Weights of a small GPT-style language model, trained from scratch on English Wikipedia: 8 heads of 64.
Each number is 128 + 32 x the weight over its row's rms, rounded and kept within 0 to 255. Layers, rows and columns count from 0. The size above them is the row's rms in percent of the matrix's.

# layer 5 attention value, 512x320, rms 0.0871, rows 260-302, columns 0-79
size [104 106  99 104 101  99  93 105 110 103 106 102 105 100 101 103 101 103 102  98  98 103 101 102 102 105 108 103 102 106 103 100  98  96 102  95 107  98  96 105  99 102 105]
[[ 91 118 123 138 146  93 104 182  78 135 143 137 103  69 122  88 141 142 135 164 170 143 108  84 120 144 146 144  83 166 178 185 164 148 128 156 131 150  73 123 121  83  68 135  58  84 122  82 116 145 108  71 151 106  83 111 112 123 101 117 119 144 145  80 108  87 234 153 134 137 160 152 110 135  92 187  97 138 103 138]
 [ 65  92 159 146 142  95 146 151 165 147 148  89 137 139  68 123 178 140  90 111  67 164 103 144 106 122 131 102 111 104 208  99 120 169  93  75 159  82  89 157 136 134 179 144  85  93  99 161 159 106 145 125 141 135  90 129  90 179 117  83 144 176 140 132  87 127 146 103 140 132 125 106 101 110 142 145 127 127 175 155]
 [125  94 103  86 115 134  73 149  97 137 121 137  60  59 153 103 104 130 124 119 126  71 152 138 140 122 113 175 132  82  86 113 114 145 120 116 118 117 149 116 154 108 111 100  66 113  62  58 159 165 155  96 153  85 156 161 133  91 114 148  41  88 139 128 129 179 152  70 121 144 128 193 120 169  96 112 134  99 175 139]
 [ 99  78 127 165 136 204 124  86 151 144 122 122 126 142 191 103 124 167  83 169 162 128 104 128 147 128 122 149 118 101 143 108 136 158  90 148 195 141 116 166 214 123 102 126 155 147 142 131  65 102  79 100 135  56  76 112 110  82 102 156 187 109 130  81 112 129 191 122 134 119 118 155 159 101 167 124 132  77 109  55]
 [135 129 108 134  97 119  91 134 174 109 154 117 122 155 121 155 107 111 118  76 113 115 159 188 157 128 114 131  93 139 165 141 132 152  57 165 185 200  93 139 110  61 193 174 100 189  92  91  63 100 133 142 130 160  84 103 148 124 170  70 142  37 170 102  98 131 115 109  89 124 112 106 182 157 116 136 108  89 124 153]
 [127 121 110  94  67 171 114 156 113  92 119 194 113 118 124 174  57 127 118 141 199  87 136 121 110 155 144 170 137 174  66 178 167 153  88  92 124 120 132  76  47 137 139 151 177 109  87 148 100 133 152 124 117  98  90 112  74 141  91 118 123 108 161  94 124  93  93 125 100 152 143 128 131 136 126 172 125 128 104 116]
 [104 188 112 141  81 106  95 110 126 147 107 134 111  91 112 129 112  56 100 142 102 144 123 143 146  90 107 143 155 125 108  93 113 154 172  82  91 114 132 125 125 188  94 188 151  53 178 183 157 154 109 136 165 133 153 140 152  73 214  99 163 144 145 128 146 117  77 132 124 186 144  75 122 155 106 149  68 143 100 123]
 [137  88 180  93 125  71 145  87 114  86 161 165 113 132 121 113 103 106 146 122 165  80 154  99  93 123 126 124 122  91 159 140 140  64 133 149 141 110  95 129 102  61 140 173 138 118 117 166 103 104 105 106 134 135 137 217 130 159 160 185 121 121 144 145 100  57  79 154 106 133 149  80 132 140 132 149  68 178 152 143]
 [134 207 170 106 119 123 102 164 152 112  88 132 142 120 121  96 151 142 107 121  79 172 136  76 154 167 146 128  93 127 145 123 159  86 146 110 181 134 146 115 141 131 135 112 172 153 120 139 119 118 165 120 142 172 170 113 149  73 148 107 134 118 167 111 122 113 169 145 117 143  79   5 143 113  68  88 145 159 157 191]
 [162 140 136 161 125 130 177  77 111 125 164  69 101  96 137 196 120 116 110 148 144 173  85 163 156 131 113  94  95 126 133 188 120 141  96 169 121 167 159 136 116 145 138 103 118 137 111 100  91 146 112 140  96  86 175 178  80 124 169 140 135 112 171 170 157 161 159  87 111 146  89 166 110 138 121 119 167 111 115  94]
 [102 104 130 170  82  52  62  68 129  98 166 141 104 154 124 101 125  80  92 178 100 151 158 166 126 160 171 115 166 147 119 102  99 135 105  91 136  72 114 100 166 204 113 166 136 162 108 136 140 126 100 142 140 134 181 137 109 129 141 110 120 156 158 163 118 130  80 151 139 118 191  49 116  98 147 135 149 138 117  85]
 [150  74 111  52 161 107 124 102 174 150 114 114 133 117 106 121 175  84 127 160 123 120  44 133 133 131  90 155  93 104 167 139 142 165  49 135  53 103 136  88 144 119 162 155 222 139 144 137 164 131 119 157  76 107 154 120 118 135 193 117 159 129 127 117 167 141 125 135 113 100 194 163 129  66  81 186 135 135  58 165]
 [184 134 111  81  94 101 159 139  91  99 103 116 181 131 106 166  85 120  88 101 131 126  76  83 152 184  90 118  78 132 163  87 174  99 118  85 140  75  83 156 101 124 128 128  90 144 135 117  72 113 143 118 122 134  98 106 129 157  90 106 150 123 181 132  95 102 150 166 174 141 154  86 199 145 116 171 148 125 150 119]
 [114 109  96 150 120 139 168 146 162 114 119 150 129 163 116 140  79 186 143 160 174 126  95 141 113 113 172 166 134 208 131 118 139 120 103 142 155  96 150 123  93 124  73 106  72 114  77 110 121 128  91 122 155 115 141 119 185 137 149  88  63 145 181  74 101 160 130 169 138 165 155 111  72 138 162 112 133 133 118 133]
 [122 126  75 170  64 150 114 116 172 122 137 148 150 117 130 110 101  95  64 133 153  92  82 188 195 186 129 118 124 107 121 114 170 132 123 167  95 112 131 136 106 180  76  84 141 167 127  98 130 101  92 116 116 130 144 111 156 132 112 137  91  94 154 162 179 116 124 153 134 199 114 100 178 109 128 117 114 122 166  71]
 [113 132 162 140  75 151 107 145  87 131 136 115 191 126 116  73 137 150 108 162  78 114 103 118 123 118 145 151 121 158  60 103  97 122 104 120 154 140 112 103 150 179 140 138 138 126 129 112 135 167 104 157 123 147 180 163 152 109  87 157 135  68 110  96 120  90 117 192  63  94  84 135 152 168 145 173 125 133 133 135]
 [109 145 112 167 140 138  85 121  87 139  95  99 127 116 155 163  92 134 149 185  96 230  73 103 108 145  74 144 165 167 143 132 150 132 110 140 139 140 144 112 141 158  98 158  91 109  98 102 166 201 105 162 124  98 126 149 177 145 143 184 146 105  72 113 165 153 101 140 103 108 131 151 149 132 128 184 158 122 125 106]
 [127 173  69 132 131  87 142 100 186 100 118 149 138 170 134  85  48 142  97 178 111  72 111  83  78 100 144 150 114 146 101 133 134 140  81 107 110  97 128 157 106 138 128 139 143 112 142 103 138 191 113 184  82 135 131 169 122 154 149 100 153 112 171 139 122  89 147 243  65 133 127  82  95 172 108 114 141 123 117  97]
 [108 111 117 181 173 145 152 131 146 134  71 110 112 153 169 122 110 131 166 144 160 100 138 150  98  79 203  87 109 125 103 165 111 105 130 141 107 178 119 122 109 116 180  75 151  84 145 109 122 104 132 195 168 133 157 104 207  80 129 140  79 148 112 164 130 111 138 114 121 143  89 191  92 150 132  87 186 194 148  78]
 [104  82 175  90  86 170 141 172  97 138 182 166 147 139 172 133 209 137 161 133 176 127  94  86 133 150 130 171 112 135  38 188 163 132 122 105 103 107 134 137 177 116 170 100 197 118 122  96 120 146 104 138 111  79  85 135 145  88 165 132 178 124 101 137  89  97  77 160 105 118 150 131 152 127 113 125 127 115 154 109]
 [107 131 153 103 106 186 186 120 163 109 152 143 116 155  99 156 111  99  92 116 108  71  76 135 105  77 136 138  99 115 185 148  57 106 132 113 111 144 123 192  29 116 141 124 103 105 141  99 109 136 145 123 163 112 170 129  94 167 112 134 159  88 144 138 164  81 193 103 174 134 121 106 125  87  98  88 109 173 121 197]
 [102 116 129 105  78 109 127 139 158 124 164 133 107 114 105  99 149 124 121 146 141 145  95 177 123  93 125 115 116 155 147  38  93 121 122 107  84 127 147 138 174 161 100  73 103 184  88 164 157 144  82 173 141 166 119 120 206 153 108 129 141 135 109 181 138  52  98  85 103 115 109  75 108 132 134 105 158 135 163 109]
 [ 79 130  99 133 148 126 115 111 150 112 139 172 136 155 118 128  82 147  57 147 125  89 144 136  95 147 176 131 133 124 134  70 113  94  90 176 144 171  32 152  46 149 136  90 178 117  57  92  79 173  76 133 105 155 145 112 145  96 125 124 107 118  70  95 143 145 116 159 114  90 114  96 152 137  87 126 210 165 122 123]
 [ 99 165 131 135 131  96  97 160 153 109 141 114 205 152 145 120  97 119 161  95  83 129 138 176 109  68 138 133 127 122 136 126  89 112  93  98 217 149 127 177 103 222 114 129 108 173 103 153 156 158 142 185 194 139 160 136 118 130 138 143 141 156  83 176  99 130 129 146  91 133 100  82 148  58 122  97 173 151 126 122]
 [ 90 163 127  55 141  89 148 110 190 138 146 154 116 125 122 162 148 103 146 143 108  97 181 103 125 116 109 128 164  80 167 177 208 164 150  84 112 104 145 106 117  96  92 120 141  80 158 164 193 142  77 178 115 143 158 193  99  62  78 159 102 145 146 133 117  74 137 180 140 164 127 135 147 150 112 154 135 170 110 198]
 [112  89 138 114 133 132 168  94 127 166  84 128  23 195 141 151  86  76 113 112 156 144  89 109 122  87 202 168 132 123 204 109 125 132 142  90 132  92  72 125 138 134 162  79 126 177 142 124  99 101  75 147 135 135 153 155 108 204 140 122 122  27 170 113 139 156 102 140 105 143 124 140 108 104 161  75 122 152 196 140]
 [100 197 117 122 108  91 106 100 176  78 154 154  96 122 125 144  83 142 138 160 109 112 105 105 102 190  79 125 117  96 170 123 162  93 125 124  96  66  89 169  69 152 186 112 182 108 164 150 151 118  98 106 133 199  99  92  87 106 109 139 131 105 144 128 137 134 134 150 162 135 141 124 122 128 115 166 140 188 140 127]
 [149 151 110 120 140 101 138 131 189  82  83 115 100 110 112 136 165 160 130 127 156  75 175 137 136 119 129  74  81 175 149  98  75  75  81 133 195 142 177  93 121 169 136 128 145 127 151 162 116  84  32 100 140 147  72 106 207  80 100 175  54 102 105 122 168 117 140 109  71 117 133 144 126 129  84  65 137 127 134 136]
 [147  92 142 137 155 112 107 210 108 139 110 147 103 128 131 140 158 157 121 147  99  80 115 183 123 156 122 114 138 131 112 112 139 120 150  77 166 101 177 164 128 116 137  84  74 110  83  97 128 146 142 136 135  79  54 118 119 134 149 119 157 104 127  73 193 126  95 153 150 114  63 218 163 136 143 205 129 134 107  51]
 [114  65 141 114 122 156 130 144  90 155 175 141  15 108 106 194 173 131  92 173 173 138 121  97 177 166 113 149 137 144 159 130 134 139 139  99 140 140 112 162 119 173 140 143  96  87 122 161 125 150 110 150  94 142 103 142 119 139 136  86 130 129 134 101 100 139 102  99 142 167  75 106 136 144 152 179 180 162 151 124]
 [169 205 159 163  99 133 162  87 112 149 137 160 109 172 171 147 154 146  94 130 105  96 148 128 182 139 148 124 146 110 153  51 116 153 130  96 137  75 109 107 133 160 129 108 139  99 110 171  66 164 107  98  67 170  67 192 154 114 161  74 150 108 122  93 120 108 147 131  86 139 169 141 165  85 120 140 132 135 123 142]
 [138 144 118 147 145  60 117 152 143 166  97 141 195  89 185 114 149 154 101 124 107 167  79 147 116 124 159 101 139 148 149 125 181 151  78 148 142 116 153 172  80  81 178 115 127 138 143 118  26 100 115 160 174 119  88 121 126 158 154  88 191  76 157 162 150  99 231 165  74 111 155 108 111 126 139 138 149 127  73 143]
 [146 189 158  62 125 126 152 125  89 108  69 106 128 115 183 161 148 163 130 135 154 115 112 147 154 139 132 132 131 154 124  79 195  98 162 130 128  99 144 145 183 121 130 141 103 118  97 153 158 125 161 148 119 141 114 159 156 137 130 128 126 187 107 129 137  94 147 153 121  88 111 128 167 190 115 146 180 100 153 172]
 [129  80 183  89 181 116 150 151 106 103 144  88 196 148 171 134 123 108 137 141 149 133 118 140 114 119 192 124 166 113 145  75  95  81 146 111 161  98 154 124 153  89 106  83 156 109  96 171  61  84 122 107 133 145 160 131 129  50 130 113  88 127 142 124 141 142 152 127 161 153 119  54 106 167 112  58 153 124 129 169]
 [119 109 112 227 128 104 188 166 178 137  73 143 124 144 124 157 106 106 141 168 144 136 180 100 125 102  84 141 141 145  75 148  89 140 159 142 120 140 163 113 105 104 181 127  84 129 154 125 175 105 120 170 125 136 139 141 113 110 152 140  73  97 121 128 152 128 105 126  77 173 172 126  62 131 171 124 144 113 147  47]
 [137 139 170  98 162  76 129  92 195 126 128 131  92 121 233 102 167 141 109 168  99  95 145  82 130 112 131 146 100 127 164 139 127  96 158 122 140 101 162 159 155  93  91  94 137 120 167 128 107 173 173  65 121 146 118 214 147 199 115 127 146 123 166  83 119 130 150 132 123 151  64 127 118 115 149 149  87 118 160 147]
 [183 181 145 144  89 123 119  90 121 164 197  92 113 138 141 167 101 157  99 118  93 135 130 143  81 117 228 164 172 127 170  98  97 123 113 111 130 173  84 141 135 123 131  87 114 127 125 143  92 113  83 141 144  80 173  99 114  59 158  93 102  50 115 131 134 115 169 113 129 145 164  82  51 132 118 167 130 126 110  94]
 [126 105 154  98 154 141 161 163 208 139 103 190 126 159 179 136 108 146  91 119 173 216 108 133  94 135  82 115 144 129 132  94 138  82 130 110  96  80 117  62 105 103 122 196 108  66 105  98  97  75 165 177 116 168 131 170 163 142 152 105 127 122 105  88  92 125 125 121 146 118 110 120 112  94 101 100  98  53 187 114]
 [ 99  58 142 117 165 132 113 150  63 162 117 145 125 105 101 168  87 107 133 125 172 117  50  87 134 142 143 148  94 121 129 170  92 120 114 130 108  71  86 137 121 122 184 154  88 168 137 125 153 103 108 159 133  75  95 118 191 122 146  73 106 117 112 129  85 150  94 134 149 135 128 133 166 130  82 114 122 126 155 139]
 [120 112 120 139 125 168 153 154 135  56 181 192 116 131  67  95  82 105 154 130 109 168  92 107 135 206 130 154 190 174 100 133 104 126 110 148  79 184 116 199 147 195  91  96 162 129 138 141 124 132 150 208  90  92 150  85 155 149  88  98 153  98  77 128  75 145 134 103 168 112 120 131 134 133 105 127 114 137 116 137]
 [ 69 124 150 102  98 111 162 157 143 107 129 113  93 181 116 155 101 102 165 100 137 112 143 125 122 101 135 153  21 106 190 148 134 125 117 134  83 130 145 101 157 153 136 113 166 182  90 171 147  73 104 130 160 142 161 156 171  50 149  80 112 157 109 141  86 144 118 116 129 172 127 115 118 112 112 138 174 145 110 143]
 [197  97 134 128 125  78 122  78  97 145 124 103  90  66 118 158 167 183  87 189 123 172 129 164 104 148 125 131 137 137  95  95 101 166 105 132 171 157 140 154 122 143  84  98  73 111  43 129 127 145 192 118 111  86 123  95 107 130  80 143 183 117 109 110 116  96 133 101  78 143  46 137 163  94 126 121 114 145 132 108]
 [110 183 130 169 186  70 133 110 144 180 153 110  75 112 104 127 114 100 111 120 101 144 149  87 148 153 135  39 155 136 122 138  96 177  83 132 104 101  93 164 133 187 136 107 187  86 143  98 139 131 151 143 126 128 147 120  90 184  62 164 129 135 127 178 152 127 105 108 138 143  14 100 135 136 127 140 124 143  74 136]]
# layer 5 attention output (transposed), 512x320, rms 0.0422, rows 260-301, columns 0-79
size [ 88  97  94  99  90  88  87  96  96 100 101  94  92  92  91  95  97  94  89  87  89  97  91  96  98  95  99  92  89  99  94  91  92  86  98  92  92  90  97  98  93  98]
[[180 132 116 216 120 178 178 100 139 166 174 128 156 231 126 153 150  87 207  89  76 131  91 169  97 127 117  71 136  87  75 113 181 114 128 124  79 142  97 164 122  98 145  86 187 142 185 124 125 120 141 164 136  83 158 110 129 147 109  93  81  94 151  99 147 162 116  94 171  91 123 101 139  49 132 102 122  95 158 151]
 [160 171 114 103 157 127 142 126 114  58 174 203 113  79 123 208 125 130 129 133 125 126  91 123 131 118  80 201 109 100 112  92 146 138 122 137 149 142 107 109 133 110  99 118 163 183 174 118 128 164 115 126 141 119 126 131 156 118 122 141 181  94 167 111 140 114  64 122 100  85 127 147 176 140  90  74 163 109 152 123]
 [127  81 138 137 118 117 175 154 141 129 103 125 133 109 118 129 141 179 149 169 105 172 165 141 118  84 115  96 125 135 119 129 118 122 198 141  99 102 158  76 139 115 160 153 125 122 148 123 171 159 147  95 147 227 137 123 155 159 176 102 130 112 124 102 100 146  93 157 205  73 143 139 142 122 106 133 104 164 161  93]
 [189 129  97  71 149 120 144 107 158 105  67 108 153 132 106 204 109 156 182 147 102 156 137 126 113 135 108 124  84 129  80 151 142 122 115 124 147 100  80 159  67 126 133 173  87 102 181 126  92 201 147 132  99 123 115  89 158 171 138 143 139  92  93 111 163 122 115 133 164  53 123 110 146 103  90  98 155 173 109 171]
 [192 114 130 149 133 169  91  83 148 153 115 134  85  67 111 119 140 166 170 153 122  86  98  72 118 103 159 127 119 122 121 143  87  53 138 148 103 138 106  87  60 148 134 104 117  89 112 138 136 131  91 122 180  82 118 159 110 183 152 118 220 150 104 130 107 142 132 122 169 164 111 124 105 131 152 152 108 114 169  94]
 [129 120 119 198 140  81 140  66 103 115 142  74 162  97 181  72 130 154 104 156 116 116 158 121 129 117 159 116 126 150 205 176  95 134 133 138 126 130 138 157 116 126 151 132  92 133 166 108 190  93  83 142 164 173 152 120 222 101 122  87 140 125  96 134 109 108  28 141 208  96 113 163 192 154 117  68  94 124 149 143]
 [111 111 196 140 162 148 132 144 120 138 171  93 127 159 119 103 141 136 126 109 104 127  72  92 165 126 106 171 127 160  89 157 106 128  94 161 111 180  85 171 147 113 156 113 122 174 129 136 137 157 121 153 125 127 113 134 118 152  89 187 112  94 111  90 179 148  93 100  94 111 118 143 127  96 141 150 158  97 130 139]
 [106 124 104 143 124 106 134 133 138 144 125  90 176 120 120 105 135 165 155 151  86  98  30 152 151 186 141 167 162 108 107 162 127 132 118 112  90  97 125 141 181 101 151 110 144 101  98 138  73 108 131 158 109 152 194 157 156  74  87  96 189 184 114 109 151 143 149 146 145 143 117 113 132 157 147 108 147 121 107 102]
 [ 85  63 116 128 167 192 132 132 124 196 161  93 145 118 102 154 115 176 113 110 151  68 136 137 135  92  65  99 182  99 129 161 124 125  88 173 110 120 148 183 135 156  85 127 124 104 151 113 163 119 148  80 153 104 111 136 142 194  71 173 115 107 105 108  94 119 142 125  60 160  69 177  98 112 127 106 129  96  92 113]
 [101 147 103 121  89 149 113 119 122 129 106 159  77 138 183 115 144  99 120 133 155 139 122 115 134 150 147 119 140 172 152 151 137 134 147  81 136 111 143 130 105 194 124 190 160 177 137 150  85 133 140  99  60 167 125 167 112 151 149 142 142 122 122  97 121 118 196 106 172 142 187 116 158 129 143 123  67 168 189 153]
 [107 191 155 107 114 185 157 161 137 139 166  75 133 165 132 128 104 111 124 106 109 109 140  88 179 149  75 156 134 109 138 150 110 177  92 141 117  91 125 100 124  76 144 135 163 114 113  97  99  93 161 111 185 128 104 184  69 113 123 146 121 124  27 100 108 115  78 131 182 103  94 119 198 118 134 134 117 100 145 116]
 [ 76 103 107 154 122 163 102 125 113 107 113  51 152 102 132 133  98 131 163 148 124 170 140 126 171 144 141 118 128 167  88 154 138 111 136 117 164 198 146 144 136 121 125 136 132 197 112  84 160 113 124  98 152 159  83 121  77 145 108 156  94  84 100  96 114  93 169 120 143 132 104 128 103 122 151  88 119 147 158  85]
 [131 107 179 105  95 111  58 149 164 218 188 167 129 115 122 102 155 160 113 177  86  89 102 208 149  93 121 139 150 126 153 104  85  59  83 117 131 169 147  79 187 122 109 123 120 118 100 112 126 125  81 130 124 175 131 169 127 128  76 178  92 119 147  70 155 135 107 198 144 103 157 147 188 114  47  97 167 157  75 122]
 [153 191 124  95  93  87  87  82 108 141 105 220 126 108 121 128 110 126 174 107 120 135 156 114 106 125  65  91 132  97 196 138  76 107  95  98 150 168 191 189 121 115 124 142 127 144 117  99 110 146 120 143 134 108 131 108 200 117  89 152 141 122  70 157  81 127 126 154  87  70 120 104 124 143 144 140 154 112 151 104]
 [144 196 144 118 189 145 108 132 113 136  71 151 134 120 141 124 191 160 200 114 102 110 130  50 105  61 104 162 153 125 149 181 152 121 125  70  99 146 147 184 176 116 129 205  97  97 118 133  90 131 133  96 118 114 119 133  77  95  82 156 139 125 124 149  53 129  71 100 125 130 169 119 174 118 108 160  83  98 117 155]
 [164 146 175  91 141  80 129 159 173 111 157 115 130 121 153 116 146  96 110 126 125 125 140  42 131 105 129 122  87 156 162 196 134 116 116  89 133 158 111 142 130  57 130 160 154  99 141  99 140 105 107 108 153 134  85  97 109 138 103 154  67 188 154 114 139 183 143  95 194 154  94  99 111 130 126 113 149  88 137 110]
 [130 161 113  60 204 158 116 171 200 161 154 120  88 151  65 133 100 125  80 104 169  51 116 107 125 166 170  65 144 149 120 179 149 144 198 109 148  89  85 157 129 148 139 130 143 121 117 103 114 117 110 197 155 164 156 129  40 104  77 109  44 119 140 150 153 110 128  97 170 129  90 140 154 142 121 108 111 187 141 129]
 [144 174 125  80  90  84  88  92  63 161 167  95 127 130 124 136 190 143 127 131 147 149 178 162 175 134 132 109 154 145 141 187 115 140 127 104 144 158 129 174 106 134 162 105  89 156  95 117 108 131  99  89 153 134 151 164  91 124  86 137  94 158 117 162 164 149 128 144 118 166  92 192 119 126 115 196 130 133  76 167]
 [154 160 130  93 117 181 166 141 108  71 107 144 134  88 136 118 178 144 102 159 116  97 126  66 149  57 159 128 163 207 186 136 160 109 166  84  99 146 144 100 136 151 147 148 120 118 103  92 143 122 136 128  98 113  95 114  91 188 149 113 114 148 131 129 124 168 158 171 139 145 183  52 117 170 124 173 147  78  82 154]
 [181 147  78 193 153  94 123 161 166 123  97 152 144 165 108  93 106  96 157 176 106  69  89 133  97 113 156  78 184  74 121 110 201  84 102 171  97 201 129 140 102 154 150 116  77 145  98 124 133 110  69  67 112 154 179 135 138 126 100  98 129 140 136 121 156 123 132 123 137 174  70 162 155 173 119 142 134 140  89 113]
 [123 129 100 183 105 140 124 131 154 151 155 138 125 131 195 101 140 100 159  71 116 173 134 150 122 106 163 100  54 136 135 146 172 129 135 143 183  97  97 138 149 135 122 144 126 124 129 169 143  76 134  86  33 158  83 148 145 104 109 150 146 134  70  97 160 189 156 158  95 133 119 114  94 119 105 158 141  80 102  86]
 [118 174 138 170 142 167 110 144 141 147 110 143 176 127 129 176 187 123  80 156 162 108 172 118 129 149 131 141 197 104  96 146 115 153  99 168 158 169 100 140 116 119 134 166 135 149 126 117 123 106 116 112 171 105 125  87  68  99 205 153  79  91 126 102  99 129  84 160  84  92  88 189 134 122  71 123 152  92 175 112]
 [192 110 170  70 146 132  90 112 143 147 119  97 153 103 106 105 191 155 131 170 124 153 145  82 151 156 174 129  80 134 116 143 139 103 133 166  93 124 158 139 163  57 127 110 109  91 149 109 171 127 155 151 138 106 116 161 114 193 135 132  74 154 157  84 127 122  87 104  62 132 129 101 104 118 131  87  95 153 144  91]
 [175 100 157  61 119 122 110 110 115 111  97 125  81 149 197 165 153 175  90 149 130  53 188  89 147 189 143 161 114  96 165 155 162 171 193 161 129 127 160 145 141  83 107  92 156  90 143 109 124 114 158 138 101  90  98 113 160  95 163 152  79 119  98 146  73 129 115  53 176 155 136 132  70 181  80 139 153 140 103 128]
 [ 88 108  98 148 108  79 107 158  68  99 114 119 153  73 135 113 109 155  76 162 200 138 104 115 124 121 136 133 177 161 117 123 121  75 139 133 112 147 174 186 145 133 136 134 142 147 136 100 144 145 130 122 119 119 186 144 198 171 160  90  80 103  63 139 140 206  88 114 101 161  81 144  81 162 138 132 214 110 121 176]
 [139 142 107 129 126 119 149 115 158 110 172 109 124 173 148 111 109 154 127 139 172 151 114 116 172 151 108  89 125 116 145 114  89  99 112 124  71 129 139 160  97  82 107 120 158  78 145 160 120 160 136 106  65 163 110 159 168 156 127 193 160  78 126 149 109 111 154 134 139 134 144 197 132 138 140 112 196 136  99  97]
 [120  76 140 115 215  68 122 190  94 138 100 111 184 110 196 113  82  95  92  72  88 115 142 151 163 129 111 140 159  77 101 108 115 172 162 166 156  98 133  54  73  84  85 160 198 129 101 167 117 144 141  97  85 124 144 139 133 170 143 110 151 199 156 166  58 117 122 109 144 126 143 130 171 105 186 115  84 137 177 100]
 [ 68 129 146 149  98  89 150  74 139 127 116 103 205 156 174 146 161 107 166 133 105 142 126 138 131 198 141 151 134 156 115 134 187 137 172  91  88 194  85 132 140 123 113 127 190 110  87 131 130 170 172 124  62  85 141 139 165 143 111  84 167 135 132 152 107  77 121 126 155 153 183  48 135 168 121 164 107 144 119  64]
 [163 179 184 145 143 129  94 131 181 131 111  83  65 123  74  86 118 123 157 145 172 144  75 125 133 166  77  87 118 105 118 158 137 103 115 184 136 109 135 173  89 153 161 162 170 106 177 143  73 122 148 120 116 138 150 148 135 107 117 136 127  76 160 139 152 125 107 107 142 113 143 105 135 159 135 146  87 125 177 136]
 [112 177 110 114 129 213 137  87 104 115 149 113 133 133 121 155  68  70  59 160 148 166 100 115 150 122 175 131  89 173 111 151 129 134  60 144  89 157 137 111 194 126 124 114 148 128 133  52 117  97  74 140 132 164 115 137 180  87 111 139 137  91 130 140 136 143 104 113  78  94 162 152 158 114  99  59  91  75  95  90]
 [131 127 160 120 189 135 104 175 151 137  60  66 143 142 120 143  71 170 141 136 157 108 166  96 121 133 114  89 137  61  86 173 208 122 154 166 138 160 117 103 154 104 116 147 119 129 154 137 156 133 108 117 159 187 101  68 161 149 120  90 128 159  93 139 186 143 109 160 135 138 128 132 125  91 167 101 119 134 120 135]
 [161 116 114 132 132 115  79  46 150 112 186 146  77 151 179 125 127 124 181 129 170  98 138 117 151 161 137 106 179  45 102  82  71 109 151 146  90 112 172 145 121 161 130 130 183  97 163 143  98 167 178 133  71 131 135 110 149 164 136 155 116 171  95 103  96 198  96 137 141 105  97 163  94  91  97  98 157 203 229 172]
 [147 137 113 103 188 135 161 165 181 142 151  97 123 142 164 173  93 148 115 116 166 151 147 126 169 102 174  62 156  11 123  97 187 141 107 139 154 135 163  87 117 128 156 135  92 141 121  89 144 162 174 113 122 142 129 132  88  90 149 127 146  68 105 154 122 167 133 122 122 219 137 153  77  77 131  68 140 137  67 161]
 [147 112  58  71 137 114 194 181  89 186 171 144 152 157 133 146 100 133 125 134 106 165 100 122  85 143  95 106 155  88 131  98 127 119 129 111 158 118 124 119 134 103  90  95 177  97 169 114  92 184 177 116 124  62  88 114 153 160 167 185 150 112  87 134 112 121 114 123 118 119 122 169 115 101 187  68 115  99  54 117]
 [104 163  88 134 129 103 136  98  68 112 173 176 166 113 106 110 178 116  88 120 114 204 124 152  84  62 130 133 160 150 160 135 145 150  92 122 143 117 108 118 140 115 151 157 144 157 112  86 177 108 128 123  76 109 154 164 110 116 172 131 135 198 125 165  79  89 113 167 179 105 135  88 119 181 112 118 134  87 156  79]
 [151 128 169 124  99  79 144 174  92 144 164 148 201 176  43 168  87 139 137 124 147  88 133 146 120 134 151 121 148 123 100 137  84 161  97 102 154 188 185  51 130 196  95 143 109  47 169 148 145 121 101 185  56 122 139  95 120 111  84  89 137 106 105 147 121 138 139  98 109 153 137 142 154 118 143 157 156  89 120  80]
 [183 144 167 108  86 101 154 208 121  84 145 157 136 118 145 127 102 113 165 132 123 143  93  56 113 122 126  89  91 127 159 130 111 132  81 163 115 129 128 133 199 134 100 103 157 141 143 109  70 134 160 140 175 155 120  98 109  81 113 146 104 137 147 154 115 146 129 111 154  51 143 150 148 109  96 136 197 158 198 152]
 [175 113  81 176 137 198 115 135 153  76 126 143  69 187 116 107 152 105 106 120 111  99  50 105 130  77 132 162  98 131 148 132  88 142 140 113 138 112 122 184 135 135 133  85 105  99 167 141 126  77 144  65  93  43 113 100 134 102 160 145 152  64 126 119 128  87 170  97  86 170 110 106  86  97 130 131  99 129 139 128]
 [120 129  74 174 213 127 136 124 166 117 151 162 111 174 119 143 154 115 115 182  89 163 175 113 147  92 132 140 114 174 145 163 133 107 127 156 118 127 151  65 152 169 170 147 138 105 156  81 144 109 167 110 104 172 162 110 141 112 102 111 172  92 155 101 121 145 177 108  74  93 143 130 102 113 135  84 151 128  89 157]
 [139 190  96 111  37 149 103  91 128 223 103 112 111 155 173 185 108 103  97 161 171  82 131  76 149  83 156 107 104  96 159 127 162 149 124 133 116 134 147  70 139  78 151 152 123 103 114 145 176 141  88 115 149 131 129 116 101  70 121 180 139 125 127 159 101 160 140 135  84 100 100 144 133 132 135  82 116  88 141 127]
 [136 129 113 134  97 194 147 134  72 167 116 139 114  99 144 149  95 143 128 145 108 111  80 123 158 126 107  74 174  70 125 133 120 130 122 126 108 174 140 116 201 149 127 151 156 115 118  70 109 149 143 162 114 131 104 115 162 181 136 134 104 111 166 105 172  53 149 130 103 183 132 164 129  58 143  94 102 111 113 187]
 [150 131 137 174 117 211  72 130 135 139 163 117 117 114 114 205 101 109 116 113  86 166 138 136 121 141 127  98 153 101 124 135 172 118 151 117 162  86  79 121  58 132 187 119 132  98 155 107  96 101 109 130 158 157 106 104 158 137 156 106 146 129 123 138 101 143 126  88 181  98 178 137 142 122  73  86 146 158 137 122]]